Each number is 128 + 32 x the weight over its row's rms, rounded and kept within 0 to 255. Layers, rows and columns count from 0. Numbers have three digits each. The size before them is the row's rms in percent of the matrix's.

# q: layer 3 attention query, 256x160, rms 0.0423, rows 152-162, columns 0-159
# k: layer 3 attention key, 256x160, rms 0.0426, rows 152-161, columns 0-159
# v: layer 3 attention value, 256x160, rms 0.0425, rows 128-159, columns 0-159
# o: layer 3 attention output (transposed), 256x160, rms 0.0526, rows 128-159, columns 0-159
q152 071:145107121120093171114154157082126095134157118128193150157081114148145099100166153146092147137154168107153160085140068162156128167196146093148130178099137119184096082135162149131144141141134170106124137121117204089113115133169102149106122150112121071152075163129141175148114151140092158094081150092089152156150129095148151150178154131107174158192138097087124088108113114143141122162153157130164119182152145070174106216177110165135124117121196094139132017179076123148136119137145091
k152 085:129109175099131143128116167127133112130063123120194110125121074146194099162152094181127141164079145149138151086154085105111091123158083058097141145098175144143084102083135158170105114223174112148098116074139145123164128083074071091155112168122101106142081133138094102178067124168117154080194105138156147105108128134108121153137179104123085116129116140122064070111117132112087137154166099086137118178152167121123175120122139141135168148032118096129156121172101124124142173140171129
q153 095:144178177114120159076097098076151134113128144127123153144103112150122110102174146163156114119120151133121187107125111139178092218079135087144052159151097099122144133150102182112129125138179175105125122114153137078137169086188111171105054148155157100076105105149127150153108094085115145060167098133118103164114147097147089146134100115136112107123114123134108187081163171095105115145105128110090169206063159078150084142112101121141156113085100118122138128102206109098174176128200101
k153 096:156203199165113140122153093064114172101110117107120142154158093118179102146115132137156130124098142112126143153147126112056105222119183160120117141153141089185157103178138134120118207184163115095155095104145121131123130095101157072135086151122090166122072092132083141204098094129182139109108146125166164151117145105169065121153144093137136148156100114164156186131148170068135174102120154142154135173166140099126137140117129152152142088086073141160146106099166119081168132170172076
q154 083:116187152101154178160098130108192157044101102098087149105145137088149140126117091132081100157165097063134159137169133132132203107114157180061088109146085163105148116173150120142102116149168079095125132167120171122139130129158110127144096126075111088132169111100142154121132129151095132170108148174131096184175161175098158090134153130110193158128173135141139096069100149046155048100105131115082056136133140148142118164103144129123155189136124114151130153133191082113140127114134184
k154 080:110098130153149124219099136133125165100150090177081105183126093089070149097124128195154101169094130096110162076119059125155186129128137164138140134107106152176150134164146125119095138145103108100148112176144139106153120083175099152123113079128107127112111107078142136093133077174072133122133128137152080228186167138140149134133164118124120112096092137093104079095181183124102073102123146111091114084148142160105059154146116062131163139071120145070140139156192167124138158161140147
q155 093:148156090107088159080118147063057111110167091111121105149105141135142187090163100106137170085106129169126111107033131143143136227175109120140120138126123148114073137137115141118147104100178137179052087026125152107107159162142145156108108141137163121144213183158120130181149102128180145120135107111177167095161125141139098166139100137173138113128114127102139123123090143132152173149109114126123085115087107084159189113121106125145102085148152050178158102111087123145149160108130147
k155 096:132091116114094123107188136139088125099132130175152132101154084173165138119188076126156117145107113167132131151090117147075113108144118063140147160165159163120080085138120103098165136104173072135115134076151166136116116146096150063135137106103136185174116088145061134125167167152158137117146115077150146187213133135123078105173056098142156132093125116123073091153107141105108176187173101183128111148109103107140215164133136149152118080079214119101115156124122104119139175128135159
q156 084:100105131122126134174098150096118153130141118123162193078141183123138139107139115168141089167125097093128035162129113160146134075135132144083141101117115101148168145135138073144053178123097141114175155222067169138196090157176155112086119087152111098156158143143154118104119084088045091178120148120125078120132150082182171119112156141160120074128187183124162170119139117141141117134137153122124127108132174192122078125143129121130161138121133103124198155195132114140128086104155175
k156 084:080105177132108124172108152154083169133118083049192107084179105177101116095120124061122139127103158115158079116163131133084089106155154128136123122069190120118114122167147080137143143136104134111115153183130112112181106118140121132095086118153088125159141116080179116111138081121061131117099138123183069114154149165205102136111152133162092038160118136079177106145147153164071156113124115126177126089173134110139106135133189132146154142070142159134132127185088106081098137186149095
q157 078:146154099100067128102128093099132155126115086110089118140149133075180188141170102106118150121100111126152126143108094118138117143179131104165161139127089188190121138167097175100101141135154100123115052077118100121134121104144113185195137164103175096195135090119107093099159135149119074097081057143142126165165158127163063115173096092122160141082158089125134118145100081152134173127089172139137038130110109137140114101156090194125140046140149066174153131161159096119132153144138161
k157 080:109161146131163124136144153083102091131160083176097097132129098117136133118165146153195155117126128135108149124087067152086137182107072109114147135139084160129064086173115130153157164091191107120091082144114057119093153157096115135163182109161146133140092125112098136131168111109184106101138132128132151157200197094134075131164114099154146121143118149115085075159125116084119172193095128114150134119168031107133133188117176153194118107082129145068084106141092167101118189148143134
q158 079:118168087125114115098187168151108139179166108139142148134195139130076122107109113131106095118155110137125098141106171145109091119075137139156088096171132063064150122182135085066063117066073115133165174169124169129128117099049170152121133091184101143063146146096116157201087093132171149172163115080106150120102134131190121114144093168161115117155129151106081160176135162147173136165141156149137151089132143193070165151148132124137127122162168139121111073095122145169083130159107137
k158 075:099106120166142101106180137169079168149115155161159178138166135177079093164115148158146164121168119143166094208062154171128084152096218138141085111179185110126132118125153143089142132093070114160187132211158107138108113168079135162090130120105178106132089100133179129112104120129142123150170146129156105120144153102188051136120120175145163083127109142137107127107155182165130148129173130144154162172124141191129114144063097163076157138177152120110170135088131105125154100135127116
q159 083:112124148124122155121186105135158118113147105105141184112136186109077106085187063135098091145169111119105125155140090123089201089151124123083067125083117140117183207125177067144128158103137103107129167186150087091138085129117122107141111094130113121115088105207156129116127127111085074132106099160127137158152094199159124149133096110102086115116114139138139132162076172144153152186181161182188073110147148178086114109161077142144098144143174088104121114061137118163145123106093162
k159 072:086175112155120134123102166119154096104189083115091140087162160137100075113136133141084096161158088114093115065101148129148189119086138132156097122100121067137138096098133054134107093143149130136122102188220171059136092175097117125134067153113105137130131103149174152130093152114114141082056140178110108125103167169119100103137110150132108166120173172107154127171120163139133141144185171155138125129131164144140056125135143116122110135109145174137136059014147145139085112119139179
v128 079:150133105163168105170159145087118143083098106100119167076046092177121143131157096151118109053124107143149150114119151084169142121048106138146178142163132108119057136155171115115112115102089101208035133135129125131121147132150150116114086083096180151146138064084125105140110142163201126148136162124112082161133086143117109122152116096126127097153140113180093118106112150127086137147143077133119057143120177122148154169157141141062084084132083160104131084163141082153144176189147136
o128 079:129116125112136140138102056184172126151144120164104130133198128127111091069144162123142074175136082089114106175191125191111128134154118099115024102103097065138189132106152118142125147123200178109173163170153083102144086166154121128178162168113080096129116149154123167127163065101089172116118143154150179152117152124163128112128172134118101112128128138093141147130114135161151136173110122115137156114088101158105105092115115158176153142110190106167095158066127173105090050124090097
v129 094:094148159130141218138129126159045158103154112111128143156129086127112143148114101106101143094131131152140138089153111101188129128087129117123157143119082105178136141163162116124111078133104087174066187089111123189112138157094158120063148150143145090132105141135107165088119203134123110133163053071144146148082137104139094142195117132122130105168123159137057107117112134215133083146150160146126143194089151124094109147118095124180117094166145148169084137129090131082165227114110143
o129 097:176122068166095070134033062122162133131084129134092149113148175149105106134121121130145129183098097125163132159124083190075131121134108168150104142096138131057123157068144105157147188122145124094167118207174155138154070124147118096146104148100114151127146096087144091116147091154125100160145150200144066112214115132124119121081129124144117117079140121110133100181132081072153159146136165147188121129144089103116128137137114148125126195121127161109216152113180151123146091155136145
v130 088:092115123131107147096164167158091164156120148134136062106137132119179116137142180114167099122117164202117099132142150126164143134170118143140058188093146109208150125100102114100152099092212150062146147196149200129153116178154099161134137193150138087141086167145124131154110120196162118137133195140167092138147164158157114102155097156125148129112111109080064144136155119128120181168106124143093127124108082159073108084164102135112103135145151132199107165161069130127155151071123115
o130 092:127084153104153088135073094098143059103122116105145206159120136151110177101118099134131122147088144117086164106140118122057131092100107106098151058160112175080099139163131086181076157186083109170115075087152103130125169058116115138109126136157076165145131096135109140157126154098055111110118093132088149072085122113090125138178138121123101115144141143145147112105149143092173110106101210102139153089150190136171118161118112128133101124066103165061111109183160124150105123167179173
v131 087:062030077151138112117044124147113132118145092174168106070165160131131157094140146156066150073141079053106138118109102138143088161108150106151119110136110119068078078162143103093123134144137181101171108183125099141119112111138157141136152084082117148080172117194132122112151120096094150162108075135140156103140179118081131170145107131134096127149117140126144095130177101183157125096128100139182155162195124073150132101128108137179105147098130162064096118092094146111079146127184137
o131 096:175203194149093161199183132106127136138084154166103129172103158124094032169106116104089150144182149155136098118127097111137215093168114193129119145134154152166180119198114172101173138124130084148115097092134141096134155134141133181111088168150164160085108131070160129117128167166113125102122114131129089168140150086156125101117132134150116167096146106143132155105126148102125115136096144139089164118100097141138101152104099100111172135139155109190216104136187156099163142150069079
v132 107:181062167155136113170208113136133162127163065106183111183135141120174115133190133071087113070140149127128141126151091163131089141099149124110104175119111131110122141148152053154080079123090115124109121127103133162099134162159239089151133122170077091054141131150078192093139185116171134163141109141116107145132099077126121123117127162112091127102111155117142190122202180141124141142116145141172117117128107138161118107096094102101139133085088183145150071109127091119074144115127114
o132 110:095162132103130188123064133136105127154095177160049117100157133169131125123082158176116128127149110105109091112122107119114186091160136149165152118130113121121087117106122172139169171175201116133110135172152180104113122093106095144108123121102100126232144134119197047163106103135111080153124094149161196103154141146189136137189140100126167147103156089130134089107092120139093178119156124076100078133087137119125156122124132171200163131160172132131105169181168143147181114183151127
v133 087:142114177066087139155119134097125098148056067110131156151106077095168077144097089137113098175094151105166137117046090099124192207140136051103133149113183093141132143124128140085121143140069161107125134119129121084098128110132171121146138165126096089180148070136174097129145132113134107116163142110108153088140142126135111143122122077158119135136132132122120203103114089175152108098106114078096095094199109080103083125108079159069131149104108157111111143095188161132155064101196118
o133 093:155092076136122081133155156158088166160130210162159059162145160168139142111114139138121112126152111164099109156120200159160083077107175190154159073140101142060129090126083134124162090124151121154138090053093125183162108103087144127183105106115138137107166158126104150119142183118142140146111129133147102141117101093159167082133099140130105124126121109137127102143133147124095142158160115173100182174108163179119216146144153100151104140192189159149103162129122049089111174134067138
v134 088:140101111086157154095139109136101132081110137067170122127173132118150116098110159121162090151168115213095165136191221200084140147114138171156112138167098097173152099109093167157106177166148143103078101081104141181123125139137108094081083129098168147111105122127065142210167138112172104099101101149139104106081167093121127114103139165133121142146109114163102057128128139105091150141094114128147133098057110122157142118116115162117122156101126107118248159117074143142106119161128118
o134 091:084132181112122130115157181125127147167201107135080174098077175111128156156101130128101180128167168039110095135105085049162116073139114093142111090099155133085097145066194095132054079087100091140146161215155158085148147148123114141125165176127105197140132119161167109091094150137089140120125170116115132164131121141131094124099169149123101102147132124098150194158156117113132118153137116118133129125205147116130107140117151078094111123095098142102045098126174116095097143128136145
v135 093:151162132126118116093122168177122058116120167119109196080125149056111115169164141156106133041103126181107111141174159159118146150120185107150092149132117087132099182105152075116142092087141108182159154122136108137106196149056147161123125115110104166105123145164158126124147091120085137093117037116136080128159147093117120165119182094148159054178148103125159134134140081141150132104112064189091117132154096191100129123157089148143179112098178136153125074125147112100134104127137177
o135 099:058146103079134127155137109084130112065124117093125040151135095168153143083103068131176142192197150102157141092105092149124141137141132100097166110106131172168168106102092127164176138197167141078123131095136169098183081175190104080114133144147147136132108141088139181111098140125169132143150143157109138139136115155105162116085151113122153217114106158191146124126137100099101126229147123117166156076093111081172120137112180119113130162139086147124111151161118158180108151119139138
v136 085:073105116105154101112098150108150162148206088167154115220114129151200151105120122145142089099125114105184166133159136115134188192106100113145088190084129066062138116140146128109072091129133095116171142125149138144108174091106149147154163148139128067130161125230176138140120095159121182130149119157161170148118114154133079140086102128157154194086115131133124152099172109147126112101139148117118164126137154154173108104176101119083093117161087169042143126096121141136106089122168115
o136 090:154130138085138109145146108159143112141060166142104109146157144125063096213084169135058178130127128181076073115157120095148124026197087112104170120154130201158115137119084133122199139150169129152094082102094107161136088140091129145126071193129115139121114126075087147124143148079164091127141136142117122081159123112135100127150119127151046128127134092118129102120086127133168090159131106113133111114120085117117127133107123160148162138108157171196150156232128135141123149130114088
v137 094:024113134135113100091158132137174167073104151098084142131166151119100079053138188109142113066204138107108136101143085095185076148102125137093130162132134166105128097145125113132107091097150152130119085150198163132158135087091122095057085141113146108100101214101134154156101046109104067151106162103132136148154104082163125124134151152095086112109161137144107091189106147096102082110148141166096128183137123182103130107125100117074106123168102133136093151110124162121144108092133132
o137 100:207169123121141124144117126100135086135084127149107131087109081132156222152110115143141187202126137154162132113056126148123122107141079123151117110128093119120093132115132125137101182112109125149143124069109096109046166150128143153206161145124131122169148116158094119044173169200099158139115129134159178128134144175086096177136142086149205186128114159120170100114154082124150156124081176099123135061082118086168096153140168167102114135096118136114166132151080144128073117124127119
v138 086:170154102102118166147141175170124125122108146115126107083157114134054056129210137108170152115132073183057141112113131142096114138152163123153145161162119134128132143122102132102117210140159189103025102143054136123136061158182112129156166107129126130105113191096147099129148177143142105092069147148176105097158164119126150128158144163115096084150154163124125121085136116145166131176108137121149119114173086108118123109137155099155120171173182111131211093109080152121092138131167171
o138 081:087106178130108172106141067105117124138196139127153155113127151149165116104106143122135096109172143057126144185147090128142172160148115134146128117144125138097118134138116125186146100097100096123136102141150147121139208050128123120130091154208102142128113074113104108133118127134061140119146085130079071167125171125132163150111180143184195156133080111090153149106159184119065128119113099129140168194134143089156119186149210081143130122063120129103042093077171125086135133129122118
v139 088:098126073118165132081111115130119131155093102131205155140100125125152163094155164108139135110054097143072155180116142146118166122137191118121114157166078135040110125147165123131118099153152117179108167120160137132087153110137153105068055144110158179093174141112135125154105143095091140088144106102110160156082087093142061170149154035086140097116145139154087098143131133159123118106095109173155191122071151167172127116157121093085114075170140107059183109134096136115126097088099136
o139 100:183148131158136126178159109131143161134129110161043117100176128067117114171130121148140147144182133089185094095196097112147170070169101132160149135077158158210160181129119120140113167117120118061101121173126123186181122126114104124142182098133127109115093111164092149048128074136174116143118136186124142096136127092105101133051145154203133105139109112129183156152160079113159105167131150117118068120148119079100097185156123137105177133125113108160118162159134106118125151139077086
v140 081:150174147180162144135095171121141141167094113130134155243108114116103157165174120129154128162065156086128083112147070127126164145186173124109201144182122126127149113119124107138142115132136086147114168137139119084119154123112168137137119154104136117154146092128129101059136161086107168105108129033098141135090095152099095090135116125080088124098078099110117118146096106127205066147131139115163133086133117111132137168109218088147121140163192079121080123153187162127193167130141127
o140 090:195111062141123119116199120112147135092100104117132139059156134168127133126114081134139133084087083164164170159212180159110100113120152178139127142034140130162117166140100121133166134110117142110151145095166112123164084124124093079083143057137122092102088122100110180122126076145163098144155147173147085095138110102133132173098090086165142129121158152167089104155149137159136164119130149194148138181152125113090106103165118161116074114087128155181188108076075090079121128108078099
v141 090:124062109129092054112125084112201117100135083093129122165155146100167123153137136110099127128177113104171126128167086158107083127180096158070142035210110162145160090150142100144132151131073093132134178160182145094126103128110157132169125135137153137120202083141075124115110124093118143117143099122094094113136089146107133135151109101196098112132122089127169108192182187150165162101115139134100108081190160143109124138084169133138117181084120142138108159099157130177109205132097151
o141 098:093187142150155181141215204101090101154107121148157118110081118140135137095107097150181128129076158144131149084099162125118138179050187143138087152075147085149107131126116145099110124132140145141139131084096134104136110172124080151134152089050139155139075146172150116178108151195155089152122123147168179183100163116130135130155103142052137161091153159170071126082093141098090125106114148108118150175110170126127128125147096161148135168176111092135136096211125150081118107142162081
v142 109:090116154101134110128130142103184099143116108108172142163136139116109132181145111124151185115136125077123091093135087118151124172084141145091129168177096086107132102173075113080087119098076170226133126192121163163130128151128131167141127107148103117107109184132184084057186105087105153143097154121124064135167160063125144096085114159108121101024157130163093104143094113157178069099142124147084109117108123139097119151130156123171127167173151108151125115156141139150160171106189180
o142 123:200167100157113160117129079114128088104091140137095107139094102160140117089136157134138126194135096191094153142137153176128135109197142126155129131060161167151129158037129169146182140120160097109110087092180100065155145084122135128130087160110140139169128102121081205183093159156124125112134119114165150162159110163071154167140142063139141187158084112101135113117113126101090149118138144128154157233111094090114125122120155129108129117106137163172169052073118125110105107142105093
v143 076:161106137124098127062134103132103068124153121115163210100115114108085156094109078104071098201099107156175142136137108122107193132118102063130117144138118085151096169198172145154129167122079081159181128065164122137104114109083125072092122107125138180169114111180151127112084132108130108122156062153139112120080102085140139160100068093170168115128082092148070167123154090156121135153172142104172176145093201106124109145132135169106112090120126133157091137170114153111099145154080119
o143 078:108151073118137106169113126145121206143124112130070058116131144071132130148137142132170110095149138104115075134119179125137138086111194148113125112072157124125141084086141096125114108159172130116160177159073131187157090131165142093163112169092149111061158154081125183096145135167138125173171136123076132120151147188115116076091122150096092060149186120150159141120122071140157099131144117134096035152153130124070100102080135141164115139198085165099183170126146105116126128152175143
v144 098:171169100066067180069159147157139157103151166144075157117133108150046132097101096084134117129120131171127140097130132124144175119121107127108090143168179166122126143132151157136173159115142069166107099091163112111110149114100124107116197178127129113160111143153132165135073098145168130084131141114146212155098139089194103135172119132145180110139116122148047221173117153095072098140146095146069096141126149151124144105171071112083099105143106169133096163128058096130105103125115122
o144 104:113093155098177064178066129149130123126129113097160120130143131097187144189139138139170100174110181098132094134136148110126069125108136121097111101063067081081122141129130121175080136106109189091137171188056165187116110113118116101178113139149111108124139118120120091072144112130036125187109118133110092143138120202109129087119149144149104119123131189100196066118158099169149116096117119084147119076128139145165116135090172152153137170123112121088169180203154129110106140111148144
v145 085:156101128080115127139190128113093131058111105102100110147092111151202117168115121124095157096084120122118187100082155112116131110155169138124157086105078148116116123135161173162153091187133175144113174132146088204075110110150131084139083133121092151074114134108089145179103059124177114124098171112115218137189139116124082114162158120136164129165097148157083168105106142128084121139143115107074079127145057067159165115120070092120111143089136140169154168154133075101135109096097109
o145 091:079135140174166131169108116188133143186114168137120132096133164169083097112163143186110082162197159094107087112128106138113147125084120130181096167146159062070160131146130060093078178077095124115101113167117144101169127129141156179096168118183120104153153087148172095069097158099103139114123131160137110117062075127142178127133144124123137121184141175116173130190128128134139135092176117141146158102090170184092164141081126149154161172141166109084089126096138113173091178144152150
v146 086:161165206116160140138086170122128117151098186092153183179126162121137112191119172101127126095083157153154141095139169118095112112094098153159134056087163120159113077105134121093156096102166111145238153107096122135072143110114124147156114138131173149131120129152084136121143139144132152090161145094099180146158109162119083105067125161111155106174086093122158090129106159040077118160098103183147121126132114102099088129095098086141193109124149083167169135154092104111174105069116111
o146 086:076083079170111091127141084143093104061146122120096125132084066183120171089104089115141189115119176137134102169121134143102130146163110114059178167156101174085171164137113152150131075146123129132106138136171100037182096151120158145073173097144116114141171145112188155112077095093140132140109163155185075125146135124208152147145096121152162153134078130170120095131151096172147123082145121098146160078106149147113150094155082133054087137112091158113145153099125100177114137151151137
v147 085:163124143094109070116105115127163076179139130211152170098082157113163095186054122100163094156131140170147127162084131095081028116098089189140158114091145083135210140109096101106134142147096180125168101137131127139087127110127118072183085095127154121136111111119174085141149089191132105158128187165103136154123117156158098140120142091130170171136166132163152136141140116161117141114067103138075150114106161114153106105061120099126196116146136119116197149085135132152154120101129121
o147 088:079133112137132162150137147122134127122130138081155118200112097078150172054158185130088160134109108075114096097170134134183194159181106109095149129178160204131112103105119147097146115152122146121127111088097144137166129123133149196105129141095096099161166171187116179167128154074118174102118160109165119123159141075186189113144128142148072105164067061072142115112115125109092124118155125097132085165102162135127164167171094128094112096144130104165051131125136046141111126108140145
v148 092:140140076098128118075139155209193088140144137177125108119160209112073153125098171119157191143108139111095044081105131124128065111116134144175128106141115100107179132153117090128124107184158170104130155166164086109152114172150147173137185099148158142083086167093149114103162118104068154167143076153101097164140160132171125128136181157146141152156172188132103111160163111173092125110094128117085128148121127114119134083142129084125113107181159107099133088118116114155148070060142188
o148 099:112117159153095149179095120058116096135100154090148140139093113141206094124182123116134112163157134123171193126129099108131205166149102087083130167156152202169123148112120182118133147061102151072101138106086176139143164131114119123100093149139145160159117065191119159128117171150160149062095138087125138150189157087080149132093106115154137145110084072138133143099139148115140108113090098162162127134129121115208152172104111141142167117045103093145115153087171077145154172140154103
v149 099:126120074075134091105167136131172154094132085112092109173068105145140102139099135088140090111126143136127121106133142083141097135157113129087109109120185115117200160128140104163136039119102131117156136094152155194078122169110186119118061146147141113124136141103127121081114126082128089168175230128147122211106086123146067167112116123192155096082107120130083161167134103099126143109082122149145068141165141183137141149139076118101107110093106130118120099110199107146178069089128159
o149 103:121140165165136136179127138089173121131078158136203161121166128133224173093158130151152119179094121125116086132107138156117115099131141148119162128163099123130085085099128092132116194140172177126118109117142122137165107129091099176164177109137146088149111101159119132139114097206120189096104135180161226113140098115115133114168183070083137130166132106147167082112106117140158153181166161056109149130110128114125149178112158208120148148140160145110139190183111115150068160110154115
v150 097:097074106142062128151123097093087084134115125138084099093133098062087149086121170134146141102149144101147151181135085179127111070148201133093096119151176106081111123075106153092146107110110160156107134170110103022158068156186106115147115163167074095113177126106151106108163144091108083133156118135163165137128164135122144188118120067114115136081194185154113115116152099154176176119113127122117146162115126124083162130118118111143151100091104186134165121151087131130086074114121190
o150 101:137159157149155159071147146133162151115150152124122111149151101100174065173162099125090057161146114141088146072074122068110168220104113164160128131150162164188081145123101112177127166156121136103114090112124146198131193105112151137121119084144116158110109118156110143164099134119122170133122069151074139149101115138103069119146098214150131137141106120118122129152112125099079129168142143110070093190114120126162124189168130111095165197148150080114134099132120109069176168078111084
v151 083:172162131111104139145132136141118112182168159144156135104114168079153138154161144170143161122097154151156102170115117149142102113101092164138120148080085098199178148135092147053142120096147181127117160202089164139112095170184079126192091132160097130141119147076167074161107150177132095128127143139123068162159133142181117112126141111082171143068157136135038096142094160130174098122136135202128197080077122135095097126107166157122120126160169134154156114150073147158109157074121121
o151 090:119084092145147128093079074103109106080143101080078147168105065145100116067124179089130105150115103133108154111169144139121169166147118085159183094142194190123113165096114097139134095160057086139126082081155090136153166048137168126100143120109106111173119128166105190210143113125078129104111128116133191087101164114075142153114096188127130111141071117120160121103171153121067124091122151091137077179166136103110124166175086092143139139108128121123074101105146126124153106139163129
v152 083:125142088137131125097111132127076130096136129179135108149135155161138154150063110174074116116130179097128120136120125112159156086076088106161099063116173106156099070140140180113201119128141095128132120173155136164099181110106106175125154131156119124143100091169114140163073067158151158141186150146105199126076179130161132123172136079155177175182061107125103148142125120144091113102161071117047112145118151122137163091143114191116143089116102148112034151118111115099186149162145139
o152 086:117116144120120100186069131149167071148122079110144158165123160135108092126185120096124074173101128163145120103132115111138101110129123133087117130086069096090196161164155078106081103115132131125118147103088125114160085195150123139130105137115159141126150138104161133088182165053106109091069153141163079125164099125115136093112102133145057098113164177139107069164075188122154114097116158153159151044150096200139136116051057112146167144149108125143179146165155156159107147146123128
v153 076:112131141092110130121142108115142163159161152133217161122101153130147179097167118192111150138058156156109111104106142128145176132098173119196143150113106136088139155153091142121169123110181130136115148179146160129146148088128089164088099128129164175151135195087179113097061124136168090167071184147150100193105119116121102167112130191117145076053157110114125066097098139104101138180141150169139173120098100116178148126189154134065137081159144090108143148137109157070109103111136089
o153 082:188117093148178116096101060140143120100102068131038109117131071105111104121142142097148143126159141131138175206220105083124126101172056108129147151154127139148137159165179129159132140136100118116130082120160070112078108135173135105109126163174109084114151073177097144123195160124139142089122114125082174100119157126073124104092171066133104127196106142135117180127154089169157069094116130122124086107123100101066076131128133124150155117098137150134096128102099100170153167087140137
v154 079:122162165141160128140140148124124159116126146175081110201081132160138118154128139053225099129133134130132109131204135124109131112138166165099132150108137141108170148080098112141102079182162098174144118111120093158087142142080168110116093184107104143106102141154074135107158095107122196144087152109107203148127108147160094117062139121110104162075109090129140167102117119121105096116090148097117130109042110178167158171119137040113137152126095160144136131153205070142173105155080131
o154 081:129135124083152133103120129123163090156124124100156133071159151129130157177124132178069168127090130109143118116116160110092130104174098118122106149121171109160061106086135101136143184084147179095106153163127153127158121154087103102048143104174131070178127133126108129107065087095158097148179147131175120076149029144159130166157137101178149139163145157119141092200081075143152179147196103146138071124135124087134161072137132194109104113096150118116128079141057122154084104107137136
v155 091:046117196098148114132130100101141124169096093128166144117150120097165128134095110124126109145136163162107113118123161139152109188104125150150117145096164108122182133158074084140094122110112119159118136077097155159158167119098134152088131125198167126149142189126161171100157201116099082186154135174139048153090140082115145130114133206150141102080216138075160094116127089136090185129108110150112113150106109195110080122173101152157159085144126079145180146080133191148123102112152124
o155 099:203169098124118109092086145121156140085119150145136127163103086108150183095083135118134168163124083128106165160119089147142104091147104107099153144196078194129125114052184183163146135186167105123152088165199134114086116112137121099145096157034116157140157103163099094162143150137173167124133153088141157141168113122091131111155178080073088156136075083120102152098105127088169072174149157102147160157116130112106142148143160136091117146156111183130113145167149088174158149103120177
v156 083:130124057079166149134061089154104155123142157100129101118109104159183143168074162148132162124120104159157112144157174146115120111120094171094108106123125125158127095100145174089106120161091112174125130091130132215104161186106095150100068127134163132129165053094090124187130159139122160104185129095107101125089149132163112134107175090127163148104157111160103072158094166111133136033078110160132151125045164161152083152125101133149130120115089178076182101077120101112151162135151094
o156 086:127115172169089077121143188096152109121158082135128187144127150102105092160149153101111163150143146152129096128091114119133100114128112084147137110112134145117153180070143145103138090095144142096094146181135136137171097154093130125145199127064136151120092184203131098133110086137138109119057161154156197146169119079100090117081076149111073105100098109092167135150123101119095161213132123084171100121193093105117168129170084102065140146146177081105093116143176170140096074108089134
v157 081:124130184117144182134152095136164137130146094090131120117104136113147156085094113111098152187126138097131119142063150127147095106109103068129106086061106141164160177151121123153109076125113194069190177068055113102106089148159146105133112123120114145152132165092101142082153203066079094154158064162126119187161107120115114130117102144168138122139139176122106112133128152126113109142132190133217190119146136101080106164118092146142104135109132095131125134143153126162098051052074123
o157 084:143090102195083090146082101114022207159111196159119105149112119147147124110117154110138119105131124127167128143116118144123154170111151156178190170212172142111110079124141143110107146136093088158126105157161112174139165097097156159127140115132189140147149084117165101184109090219190172115156130092139154090108134104146121112137145169071170075121127063154141175104178083129150102074140114126073116146148115126124159149126120108130159116158126127131154160105137100135181142163185118
v158 090:153104193132109127141110101152128092196043099209113165130139128066129102087104147084135107153126147139135077161103079151123085159146110153132168131095193121108175137122086084096133129156134159048134087137101123111076118129133149098115097131129152145118145096104158120134119165089085037150152141073063164136126107131149090124121143148115120137114125122172085152208103145106150034123114118160140113097143109156160135111058153161092146115076091144103143143083113151161162117096146066
o158 100:176152107139160128176149189086128166091152147091133168143115097147144167132097115135113141141103123086116141107162179116161180141120127154115161074143130148152081090109155144105116085106084124182169147080158153127128125109140143109154157078051131088166177175155120121085149120185091190151099186142222159127129137096172168121121122103153140141139111137088164109089167131121084188102173129130091145134135188113131142168187085097121079140147180127177134169141148061066141145098091166
v159 116:080145169141106149153117084142164097124147146170075133088078114127151119115058140117132119130215146117170086149123106082136044075094126149092154145100128104101150180094097091118117096098060132141166122073085098107128131138066082127109117098105115106143123113104120146100172128110094119175113098170159113143145143140112131160134117101150124163156209131169229083078135111195154141103101142122109176172101161165122141151133107126192159132107111177094136162087189104112155133155095150
o159 116:140151129127093113108094136114121137141107121123166064193152132094116135111127155129097167159090060113135146091104106137146156249134087143152124138191177128170081056093146165116157190202164162120133116133169161148109114186154132156130103164120157131126136145126119109164122112131192189114165098083130108146168091107153121139118159119087095143120110076073081158156084083068108155160148131123152081117104096091180157128159137130058122127143153118177142066149104148133110083089143106
q160 113:130153112156135162145140172108129122073170117118133130141118125135087129098129078129181102130146087099126131131104141134152182107125132148121152079147121170127097140136151177052108148153078059115099169141141197121115114154161101124126201119065150134148238183159166135109122117178106107136083132118147123121190147113118171131063128170112151157121121113103097150111170111100144127085108142133145075084132087203145127124164144119127109110173117082093161106080106120190127088067039185
k160 110:110119124171122141134133155132140142087123102155148114081099131098089171073106107081096122155153099134192113129082109198142213125160123138115192151144071190176130138069166104068100115121087094131145122129128139123092146156190094156112156123095157106138181150138196089157162137148081138174155170044150077157176122118095186129080132163115130121093140152091147112160151121118127138163089139106181071085132153144130145126165097115093142174144131093150097101100089104143169115109136205
q161 116:119155114090138162143184097143149151143106097093163146112118149089158193118091070134146103086097048153119141108141171161183146165105139079113178159177097166188072121133168101116104136114070119135117116120109168143129164145116157146145157174127129161091144115147107131123152111114075126128137094110085191131090147136126115100142117167017123101152134131142104166097086092145157123122058132096095092107142142154196111172077139171147132189144102115099202077175153120088130097091156160
k161 111:088180147140140133099161147118186109103140090132161174129156113093163108129099116096171089149175156128097099108099166107122125154074142114072148087161120157167052088133164153171132141125021218092083093121103114150138166146106133172141110133124094131110149145143098162128194158132088151088170119104160148176123141157111149099171165169092139145097124104108162208094073140136167123083072149128129116084103139148121095120128137180103115154181148121133126180167123135143107055157149169
q162 109:155152122154089107064127145091170112141093150137152139150150111141135119172121134120103149118150099149042115111115119098137150115131124130144095120146141127088065174106125067098120159137086097154115063107166113137137117152110103193155092114117065098078096138136140089143158131155087127138091126114090130130091110127056073061186076133068082090171100144101111101120106153135155168153135165099169098099129184184066123135125048084124080128163184079116142141113179088139085158086073117